Each number is 50 + 10 x the weight over its row's rms, rounded and kept within 0 to 99. Layers, rows and columns count from 0. The size before them is the row's rms in percent of the matrix's.

# layer 12 MLP up, 768x96, rms 0.103, rows 146-179, columns 0-95
100:55 47 65 71 51 51 30 33 39 58 50 39 40 56 50 38 39 62 36 36 55 55 48 47 36 48 49 44 62 55 46 53 60 27 46 63 42 50 67 29 54 42 54 47 57 48 49 31 53 61 35 60 58 45 49 58 50 33 50 27 52 61 42 49 50 54 52 54 44 35 56 47 68 48 38 62 38 56 43 56 50 55 66 43 61 49 63 40 54 52 70 51 56 43 63 51
093:51 49 63 47 63 55 49 48 42 59 54 50 44 45 46 43 56 60 41 30 55 49 38 39 46 72 70 51 54 32 64 51 47 60 40 54 47 37 46 30 68 55 47 57 60 45 42 53 53 69 59 63 52 54 78 51 33 44 56 26 53 54 43 48 41 48 41 63 53 56 56 61 50 32 40 55 68 51 39 57 52 57 37 45 38 38 46 45 54 45 59 44 59 60 31 51
110:62 54 61 53 51 50 40 58 36 44 53 42 31 27 42 46 55 78 40 35 51 61 57 35 44 56 68 55 55 62 40 55 47 51 50 70 33 50 58 42 79 61 46 50 57 51 47 56 45 57 52 50 53 40 58 44 56 69 54 46 57 40 48 41 49 51 43 40 50 41 52 47 63 47 62 44 28 43 47 44 44 50 46 47 40 62 54 43 64 51 44 53 75 55 47 34
105:68 59 48 63 48 61 30 46 47 45 30 58 47 48 54 52 33 50 55 54 29 53 56 33 63 53 85 48 61 44 50 44 34 51 45 56 45 53 65 67 43 54 40 54 43 52 48 32 24 47 51 55 51 43 54 57 43 65 43 59 62 54 34 45 34 36 33 48 43 52 54 62 57 52 55 53 61 24 55 50 49 50 48 49 53 56 54 47 47 55 51 54 53 50 61 44
115:44 66 60 41 39 48 50 53 21 50 49 27 49 45 46 34 45 62 63 47 51 57 42 46 56 54 71 33 52 57 39 29 39 51 47 49 53 50 64 50 61 74 41 43 30 45 47 61 58 66 50 34 56 46 61 54 63 59 40 57 46 56 49 55 41 47 50 50 57 52 53 65 45 44 49 46 49 53 49 57 54 55 44 30 41 53 42 53 76 49 58 57 62 38 49 33
105:29 45 33 45 51 66 56 55 62 48 49 55 47 54 56 59 45 55 54 41 53 61 34 44 73 46 49 50 49 56 47 43 40 64 49 51 41 28 56 45 66 40 53 66 46 57 51 46 33 50 40 51 62 36 49 44 42 64 40 34 58 65 40 62 34 54 39 42 49 34 37 52 54 28 50 71 38 59 49 44 65 36 40 48 51 61 49 56 64 55 58 60 67 46 42 48
096:54 46 59 33 49 60 64 48 49 38 60 39 49 60 31 55 54 48 43 45 48 53 37 46 49 58 52 45 68 78 63 39 29 42 55 62 52 31 57 69 48 60 40 45 43 60 53 57 43 58 65 41 54 44 41 54 57 51 53 59 39 43 43 48 55 35 35 39 47 28 36 45 67 52 68 52 47 32 43 52 49 59 61 41 56 51 56 54 56 43 52 55 63 54 29 49
106:56 51 69 45 64 59 51 67 45 54 51 55 40 57 42 64 49 58 54 47 58 53 38 37 55 46 53 40 60 44 48 25 38 66 36 56 32 51 53 46 64 87 56 46 52 47 47 48 42 60 49 47 69 34 61 43 38 50 42 45 48 51 50 43 56 45 30 36 61 53 58 51 54 49 50 60 33 40 61 53 59 55 35 40 44 56 53 59 45 45 47 63 59 29 55 51
092:56 57 69 58 45 48 52 67 47 64 43 56 47 47 68 53 35 53 37 36 58 43 67 52 58 71 35 64 62 36 51 55 52 47 59 63 55 35 44 41 47 57 52 39 31 45 50 38 53 46 46 38 43 34 61 52 48 52 50 42 57 56 52 52 37 50 44 54 51 55 45 56 47 61 53 41 41 46 33 53 64 55 55 40 31 41 40 46 43 37 27 54 29 62 35 32
111:37 44 48 54 54 44 49 49 37 59 47 38 30 42 51 44 42 59 51 45 62 59 27 34 59 48 38 38 57 62 44 31 33 53 51 47 27 42 60 51 57 42 65 62 50 57 50 61 47 55 49 64 64 43 52 51 63 38 54 51 44 44 63 71 61 40 42 32 57 46 50 55 52 48 63 62 55 40 38 59 52 49 55 44 62 46 57 43 61 56 32 61 70 42 59 66
118:64 60 78 46 29 55 47 61 51 40 42 33 52 43 48 54 52 70 36 42 37 50 49 37 51 47 50 64 46 55 43 41 55 38 57 44 50 35 46 43 48 48 55 52 44 63 49 58 33 61 35 42 55 47 66 73 56 59 58 44 44 51 35 52 44 42 51 44 48 47 41 45 60 34 77 49 64 48 44 62 47 59 60 38 46 57 50 52 57 28 63 44 57 51 51 64
103:49 37 56 53 43 66 60 58 45 34 41 39 47 42 71 52 44 52 45 33 24 47 60 54 50 45 71 43 61 66 62 50 27 47 48 49 50 55 50 43 48 45 61 57 44 54 53 38 41 57 60 38 42 48 56 47 39 46 56 61 54 40 60 66 51 35 41 61 52 34 39 33 47 60 61 68 50 39 57 52 50 63 49 45 57 59 70 48 43 27 51 54 54 47 57 36
094:22 38 46 45 63 64 45 53 30 49 35 31 55 34 46 62 46 39 55 53 41 52 51 55 53 56 63 46 49 53 59 41 42 62 39 43 33 23 46 48 56 57 64 53 50 52 73 56 37 54 49 59 58 35 48 52 46 48 60 52 58 61 64 45 45 48 65 41 44 52 38 55 48 57 51 59 44 64 31 61 60 54 75 46 48 47 58 56 50 57 33 41 52 51 49 48
096:38 62 49 51 47 60 51 45 44 39 50 69 45 33 47 43 53 59 52 44 36 48 56 45 65 60 67 44 54 45 64 53 50 63 50 34 55 30 51 57 45 57 40 61 48 52 53 31 41 48 59 60 68 41 65 69 38 51 48 49 68 38 25 51 38 51 53 34 45 65 47 50 44 49 61 56 40 51 58 63 42 48 57 52 48 58 57 28 32 58 49 46 62 55 66 58
088:57 55 78 52 59 52 48 66 66 33 37 45 48 50 49 59 65 39 45 48 55 44 44 44 38 57 52 57 26 59 53 33 41 57 57 61 28 51 56 73 44 48 60 63 52 45 46 54 56 50 44 37 54 42 45 60 53 53 55 57 65 45 44 50 30 62 45 50 39 38 46 67 37 42 54 42 61 56 60 54 46 38 45 49 55 41 37 37 53 64 45 51 45 42 25 48
106:57 70 44 31 39 50 38 53 52 72 37 34 62 41 55 65 49 68 29 51 52 53 55 49 48 43 60 40 54 59 54 32 30 49 47 43 41 28 53 63 50 48 62 60 48 66 52 45 53 61 43 29 61 46 59 49 70 36 51 56 50 62 58 41 47 42 57 37 59 54 47 51 47 57 54 49 40 50 48 56 39 41 63 41 28 62 61 45 50 41 58 41 54 53 57 43
099:41 66 49 53 35 44 42 33 44 42 71 69 40 39 56 51 32 50 51 42 43 69 44 44 43 52 64 40 47 57 51 46 56 42 57 57 58 30 63 50 61 57 47 44 44 67 52 56 53 66 49 39 49 51 45 58 57 44 57 43 59 45 67 66 48 43 41 44 39 54 51 59 49 37 73 50 51 56 19 42 60 57 55 43 37 49 47 37 41 28 51 46 58 61 59 54
098:45 59 65 59 51 54 41 58 49 52 52 49 39 32 47 56 43 61 51 35 75 38 62 44 48 46 44 50 49 53 59 48 38 66 25 50 51 46 58 47 44 39 44 56 33 78 57 47 50 53 34 37 57 35 39 57 50 54 34 45 56 53 53 66 32 52 49 68 76 45 57 33 35 42 61 44 51 41 59 60 47 44 46 37 41 46 52 44 49 53 41 66 51 49 54 51
104:59 50 69 52 38 57 30 51 44 48 33 16 68 33 52 47 52 64 22 52 52 55 54 42 53 39 44 52 60 60 41 60 33 51 53 50 51 51 60 49 52 56 46 49 49 59 49 51 47 53 57 35 51 39 57 64 51 40 56 50 62 40 43 52 34 44 60 31 42 48 45 41 43 54 57 46 50 47 51 54 50 63 67 36 53 53 41 54 66 33 63 55 64 42 66 62
108:69 44 65 37 53 80 18 51 49 49 52 47 57 62 56 47 47 62 47 51 50 45 42 46 54 60 54 41 55 50 39 45 38 59 42 54 33 33 74 64 60 58 47 55 52 55 50 38 53 54 48 42 63 52 42 49 41 50 44 49 45 62 54 62 44 44 59 51 56 36 67 45 38 57 65 68 44 61 47 50 52 39 35 28 45 45 56 40 48 60 55 60 53 57 57 36
098:49 38 35 48 50 51 51 68 58 48 24 54 45 66 60 47 37 43 33 43 38 39 37 50 44 71 49 38 64 66 61 58 51 53 51 56 44 44 68 51 43 49 54 46 27 55 63 66 57 66 32 42 46 37 39 62 48 43 48 59 60 50 37 53 58 40 62 40 44 32 58 55 41 41 60 44 57 49 61 55 52 49 54 38 53 42 43 62 47 40 31 55 57 37 44 52
090:60 38 63 62 49 60 51 45 27 57 38 53 36 52 63 42 51 51 52 53 44 39 58 44 54 34 53 61 47 35 54 47 52 46 28 41 45 63 60 50 48 51 54 72 47 58 62 31 55 43 46 43 49 31 40 57 30 69 61 57 56 47 34 77 58 50 55 73 48 38 47 39 49 44 57 45 39 53 53 69 60 48 33 59 45 42 54 52 49 54 44 52 48 54 49 54
079:22 36 46 78 51 62 35 58 47 42 44 48 45 49 46 35 39 41 57 75 46 49 50 42 59 67 46 55 55 36 54 44 48 34 54 59 51 48 46 43 46 49 63 43 47 56 63 58 55 36 60 31 45 48 52 55 55 49 63 52 45 48 37 65 58 45 67 54 46 57 39 66 65 42 43 38 77 51 36 54 57 47 57 43 55 35 50 52 59 55 43 52 48 53 48 62
092:51 69 55 63 44 58 35 57 34 67 56 61 42 55 53 54 39 47 56 39 64 46 49 37 60 42 52 55 43 45 53 48 47 52 35 52 48 40 64 48 59 53 70 64 47 49 59 52 68 42 42 41 50 26 47 50 54 44 44 59 56 49 57 56 37 51 36 63 49 41 40 56 47 61 41 73 46 49 52 65 56 45 33 58 48 50 34 47 44 46 53 54 70 28 66 28
106:49 37 56 63 57 63 28 41 44 55 42 53 38 42 77 54 49 65 52 53 58 37 49 36 46 56 53 39 64 41 53 51 30 56 53 58 27 57 70 39 56 57 51 44 59 54 58 44 37 45 53 55 50 38 54 49 49 50 46 58 56 49 45 60 45 32 47 48 58 37 44 61 58 55 48 54 50 55 57 81 52 61 50 42 34 49 46 62 39 41 57 59 69 54 64 63
096:58 52 50 57 41 58 51 53 46 62 53 41 55 42 68 61 49 53 46 51 67 63 51 54 42 51 55 62 53 45 54 27 34 74 37 62 52 52 66 65 54 63 44 41 39 53 73 32 38 63 39 56 57 42 61 37 41 42 52 35 69 61 63 39 67 49 56 55 61 55 55 47 47 42 67 52 50 50 45 45 51 51 49 31 57 49 37 47 59 55 43 44 41 58 54 30
100:29 33 58 54 54 43 62 54 58 38 52 51 57 45 56 38 37 59 60 47 49 40 36 61 66 50 59 54 44 55 53 55 43 61 49 73 41 41 59 60 78 71 54 37 32 53 35 55 56 64 54 49 47 31 49 55 39 49 47 53 41 48 31 50 31 34 46 59 57 47 34 56 61 50 52 48 52 56 56 65 57 34 51 36 50 49 54 59 58 48 59 37 55 39 48 52
095:44 58 45 57 38 46 40 44 23 60 40 69 49 40 48 52 52 51 56 58 61 73 36 53 46 48 70 41 57 46 54 41 56 65 59 60 48 49 69 51 64 41 57 38 59 46 57 36 44 65 44 63 55 47 54 59 63 50 24 52 51 44 32 40 29 53 60 44 47 37 50 54 54 45 67 50 32 45 45 61 49 54 60 51 50 35 49 42 49 41 43 55 53 48 72 47
089:58 82 69 50 52 54 52 37 40 68 42 40 59 55 54 51 40 50 28 49 64 44 47 40 46 43 61 45 56 68 54 55 40 39 52 54 51 49 48 55 51 56 47 58 37 45 44 46 48 49 58 54 40 37 53 52 48 63 67 68 59 59 54 47 33 52 30 54 60 41 50 42 64 52 41 30 53 42 38 60 51 66 37 45 50 43 65 34 42 51 61 56 62 54 36 35
107:50 58 52 57 30 53 43 50 54 55 53 52 58 44 40 63 46 46 43 55 50 57 57 41 41 51 63 52 53 45 66 21 56 67 66 67 26 39 53 49 62 38 52 30 48 58 45 55 27 50 50 49 63 56 64 43 42 56 61 45 58 45 47 62 44 38 54 58 41 47 41 67 56 35 56 45 52 26 41 40 50 62 52 49 48 44 63 43 75 46 48 61 58 57 53 44
099:57 59 77 59 59 54 47 60 53 48 45 48 45 47 66 40 54 53 32 35 51 59 55 38 40 61 49 46 52 42 70 19 30 55 53 37 42 34 51 48 68 57 61 32 43 51 63 40 52 56 41 41 41 53 50 48 34 57 43 49 71 64 45 60 54 52 44 38 56 34 45 56 54 50 58 47 52 49 57 43 51 39 50 48 33 50 49 49 61 51 57 74 52 54 53 41
094:62 53 59 57 52 48 49 26 58 54 51 53 58 48 57 55 32 58 42 40 46 61 66 46 42 54 48 44 52 54 59 42 35 41 55 72 59 43 58 56 70 46 63 44 34 63 36 58 34 49 58 54 64 55 49 40 49 50 40 47 52 65 46 53 48 55 52 64 41 67 47 41 50 41 37 60 64 60 40 53 61 42 52 42 14 36 42 40 52 49 55 56 40 45 36 36
101:41 51 61 38 26 50 59 55 50 23 39 62 53 58 35 39 56 54 44 47 59 66 59 49 48 46 48 51 59 43 48 41 56 47 51 34 17 31 69 56 45 56 43 51 38 56 56 59 46 58 41 53 53 49 40 45 46 47 47 40 56 58 40 60 43 37 48 67 63 31 40 53 53 47 70 51 35 42 52 53 64 54 54 52 52 72 46 53 69 48 49 50 57 48 57 53
088:36 50 56 45 47 46 53 45 45 51 39 60 50 43 43 31 49 60 49 38 64 47 53 48 61 33 58 45 55 47 53 36 59 58 65 47 45 24 64 58 43 57 42 39 38 60 33 72 55 56 46 33 55 54 37 62 56 41 38 44 53 37 38 59 64 46 61 33 49 57 54 46 54 46 55 61 48 25 52 44 57 37 43 43 32 55 40 38 59 54 74 56 54 58 44 48